{"num_attention_heads": 8, "rope_theta": 10000.0, "rope_fraction": 1.0, "tie_word_embeddings": true, "init_std_qkv": 0.0203, "init_std_up": 0.0203, "max_grad_norm": 0.5, "max_seq_len": 512, "max_steps": 6579}
Each number is 500 + 25 x the weight over its row's rms, rounded and kept within 0 to 999. Layers, rows and columns count from 0. Numbers have three digits each. The size before them is the row's rms in percent of the matrix's.

# layer 3 MLP gate, 1024x512, rms 0.0482, rows 925-1023, columns 384-415
095:539514468516491475484521514488498507495519531494464473500488515533544481505493482522520541496544
090:479503512465507533511530482504488515475517562456515456440475504509514479520445532492475522471504
099:528483494500524501493532498503498449529541500480503479484465496475475443472472533489477458506464
103:530472473472523491487441519461487470491564514493452513506502502460491486525510463496527492525492
099:458516495504499505540529477499503520507551483526478530464511527530488511486502468506546513533500
100:528500512462504497535493529495501514543502542485475454528502505519483491496467488505472508478488
098:474483496481492461503500516519473526488453513452459475485506521491510499494530515529527505533518
098:493512487492539516466493530478530503530478488473515516477559533538502529467488497503483475515541
103:451461496549478489517475455511482482507492501472488519500463512477457465495499497485522508494533
097:515518554517499528464495469494499488550496511494485508515490479544520465506503485523477480505549
102:475509498532490557502445521466505523501499492489478466508498534515490534496531532510483480491474
100:488543547528510500544468507526518502503476484472531497460523508506530512503482500493489504520478
098:499511511493516501481515538521480516501486522521473521495521494523474518473502495510489483477509
104:515503493506473484500534522514478526508480472511503474501520490520453493463492495469484528486515
099:499512485449510490511460489517513487504508470481473519476516512535481484513483516546488536500524
096:468511468497504516460489488479469500506493472478463507508498519506504527530495483503519526567459
102:486485487480482488479485482512466482499490521500514549493516495509521470524505491531504542515445
102:465514503487478468513459464500453528486544492498495510471497495474546430502495459529516503497484
101:503523465461507523477509479516560502540464500485513482544479547459501472529526564502514464506518
099:504493492504467509517458520520531500501514497467513488503463488503516493495497533499492512492535
098:525493504511514530482467481495482501502520489453471502495464490508493510468484483498479503532487
097:479479519472476446498526477512481518532515524537530532494484546497519481495514503484458487505469
093:461473511490467505468502486455475522484527515531525493494486487509511518538525460491493509519492
106:505451504448513510504511506540445521469517499502496485510520508460499505511480536471487492511518
105:485461448548486510467495501503507477489508478543524439500485483510526510495509502503528503494525
117:493497493528504485520487466518486494476511525509458492475517520496504455523468529435482545518472
105:471450519477488534520540539451468529549468500502507514494460489539470535500514496453535506521569
099:530497490474527493505508468509498509552495478448474499477512542493526534555506503507495483445497
094:475530520490475500481491564506472515489469501521510519493513521543504477509505492507456543499496
089:545499476517515490463537482508483515491480499467471500508478526489517506488536492542521516503478
101:517481520511478509491507486498529569491463503479450512496481475506483521496506489488469469521494
101:501461498506524492531529487515522486484521512534518516489467527501488519483515477543515502501546
101:512506540543512482463527493481510511540453549495477521450481491510461513540516485478540511536481
097:501474480485480509485528496499535454469520492487548432503530445480483512534551489523527514525498
100:496482472527497503491529516482506519485491501525505504524483520502462515482476475528468478493509
097:496470452509517491482485515507479507481521506509479543546501525534509463490491535483561506458518
100:489474463486510533502496523492518497546493510467511539531456493518454510484449503485512490510480
100:513504502501530516441452512500504482513531509532480528500488513507517517477461496495502524504512
099:478500503518488497533505461505479470532490535523514448499449514527473504484471486491467513524523
102:447489496505522499526499456468514503500484482488449525514451518469535507466500540518489467476496
096:503514503480502473487491532501493470515493522516492490469476477486483484462474508523500473527503
104:480502496510507513494471484504539514532481480533509512542514535447504500516480503461518484526484
103:471519500526521474482529478561526490473484463527525525507483494481496482471514550550458507521503
107:507510480506475516536518478532513473547485511463468501503510472476504472488480530476506495480503
090:500471507517503458469545481490522489455494475492531484482481505471508447488522503533479541490523
097:485470535510502482518507467457527490492498492467526485488475499484486450451486525495495503491482
099:493474493477510504521508478525473534515481530485489466471503522491503527485482551487508488490517
099:452521460532488488502498484514470500479488461479505509515488508534460504516462442471449465451538
095:488505560475536500477530505478531512525530469514513491476508507498497532541455501497526533461461
107:462505504526512496532497487513549559496593488492517473488501551505499542488517484480531482495477
100:547492521498417471519482511547486481506515485511493499481533531532495500498492490494480484506473
100:446476487492520510534492482469479458470527496569501501513560497428495519498449498472534532504499
107:540503470533511482511484488513551475528498525508530483496508540495490535484515513522502499531494
102:520554520451521466504494479511463473470511489505506520494495493513490518470503517508491481479481
108:492513508520499514493458469487484502516466499495495492471513512497491471502496505516499503471485
089:466523455464499509541487504488464458515485485521504492514522484520477514525495512477484472448466
093:490518492506507518495481457477507473497505506492464465493455485503478487508465492482483487476467
098:505488529558509516479502501508498518462515499447512490506544513510455519533513520475527467464517
098:514475512480461488512474513531536532485477501519534520511426470502497507522501464522492538481490
097:523460521498539525562495497466468502513523502483487472525483517480524528507487466511487499507508
106:543497528505533452488486480558559507478537480492528485480496487491495474537473504485471488464482
102:484449553467523488511506478501504528484511484505461522531449510510508479516479470475500497477477
100:502483479502496470479433474532468515522489475529512478532530494494523501511465535495485517503461
102:520532518467491485543513512529512525466539465479517508552520507438494456478506511488500488503522
102:471472476498485474524452547476504497521515450490508457508527471479489505488476534525555509526468
101:461481492492523521533523462501529498475513466490484517560516545492505510471486476539499517476487
088:502495536533496495529499490425526517481509562529511534492503523542520483532473515506495476511487
093:526472464505535484501506506495535517527480529452478494469466496502472488515480520511545460473504
108:526479514550490429458475463525491465481441497465489460519506502463510547462497502503523499486534
100:559495447493518462473525501457470512555502477458483540477476502489483492501459507468491534486466
099:495493483509523518459530549469520494522560524466536452549512454483515493469470523477479494439504
104:497519505445488475544479483541480506521506535506506469508530543504459493513460470496500489502482
101:488524454512486515473523509480500456496499505474455508540481508472536519490438551517510504511533
091:490467513503486439539486484480475539498547538490467494465508493479489476508482503479454576517513
097:524502524463534488541513479500482467494534445525503456473515502485544502531477503466500507546485
101:484498505532515500474425481514473522500492470480478498507520530494459505501511489486501529493469
100:473526563506494539514506488461537464505504495490536496454522446496472522538484453488494518513472
100:485480497490489528496522501465511474520463512444495514513504496556496465478543491524502516495510
103:507450489458559522513474464492460498465453507507514466481475508535509480487463478499539486503517
099:519562495491488484526489491509474480531517488507447528458493496519494504476464505518514505501487
106:482451493508550544496503454518481521493507555530511467503487474488472494484501490455493532442495
101:501483493506510510468497550514487489504486505525508528494547493531542515514517486481495505539527
092:488520540483513454474491483495459501516466518491460513482512510509474547529492514506477521530484
099:534476493481498503474502479474464486524534518513472531472513533487525490480506504548450539493495
102:482520513539514495484469494517490474514531507495507506521498497503480535511482512491486533494467
099:502478500468563521513545489475479482529504530455487518471522527490506545511487469491530498495513
102:506483464497490473492499533512534519437531483515483494483512503474506514518507516529533479467476
106:500473513507491510486501516481500485487445535499531497527472497450510518504507526480484533504517
110:494507553495441488519472458501535481509516486557495510508465519515505500503484543490518491503479
104:544541495511477526449526517500496511531534540493529487515510549487446524523484514474492529516491
101:484517482533517528507471513516541483498488444533502487505551519481503470484526495485496494516505
108:448514506542478487537471502513476470469465516531477537521536525541474488518493505471578490483493
103:460482520459517495472540518456515504492497491512500519486488504469458488519501547472483499529401
101:544531512455462500501455494518521475479483503506514457513520491466500516491513492453524506499486
094:480493487512484485511510527531508476510532481477505473537477477507477522513476516545483499485496
101:494499523471524475504482479508502435486520510505487498466483553477472435496495523568554540525471
097:471506504563502508521549513498551519522538487481489467452461462513531535543493499512533495525497
094:461524465486551514505535427549520516479478504513472491483486511490490501499497494479506516495464
101:495467546477476505474490482495531464477506525497532470492504528511474478491478517489505472480558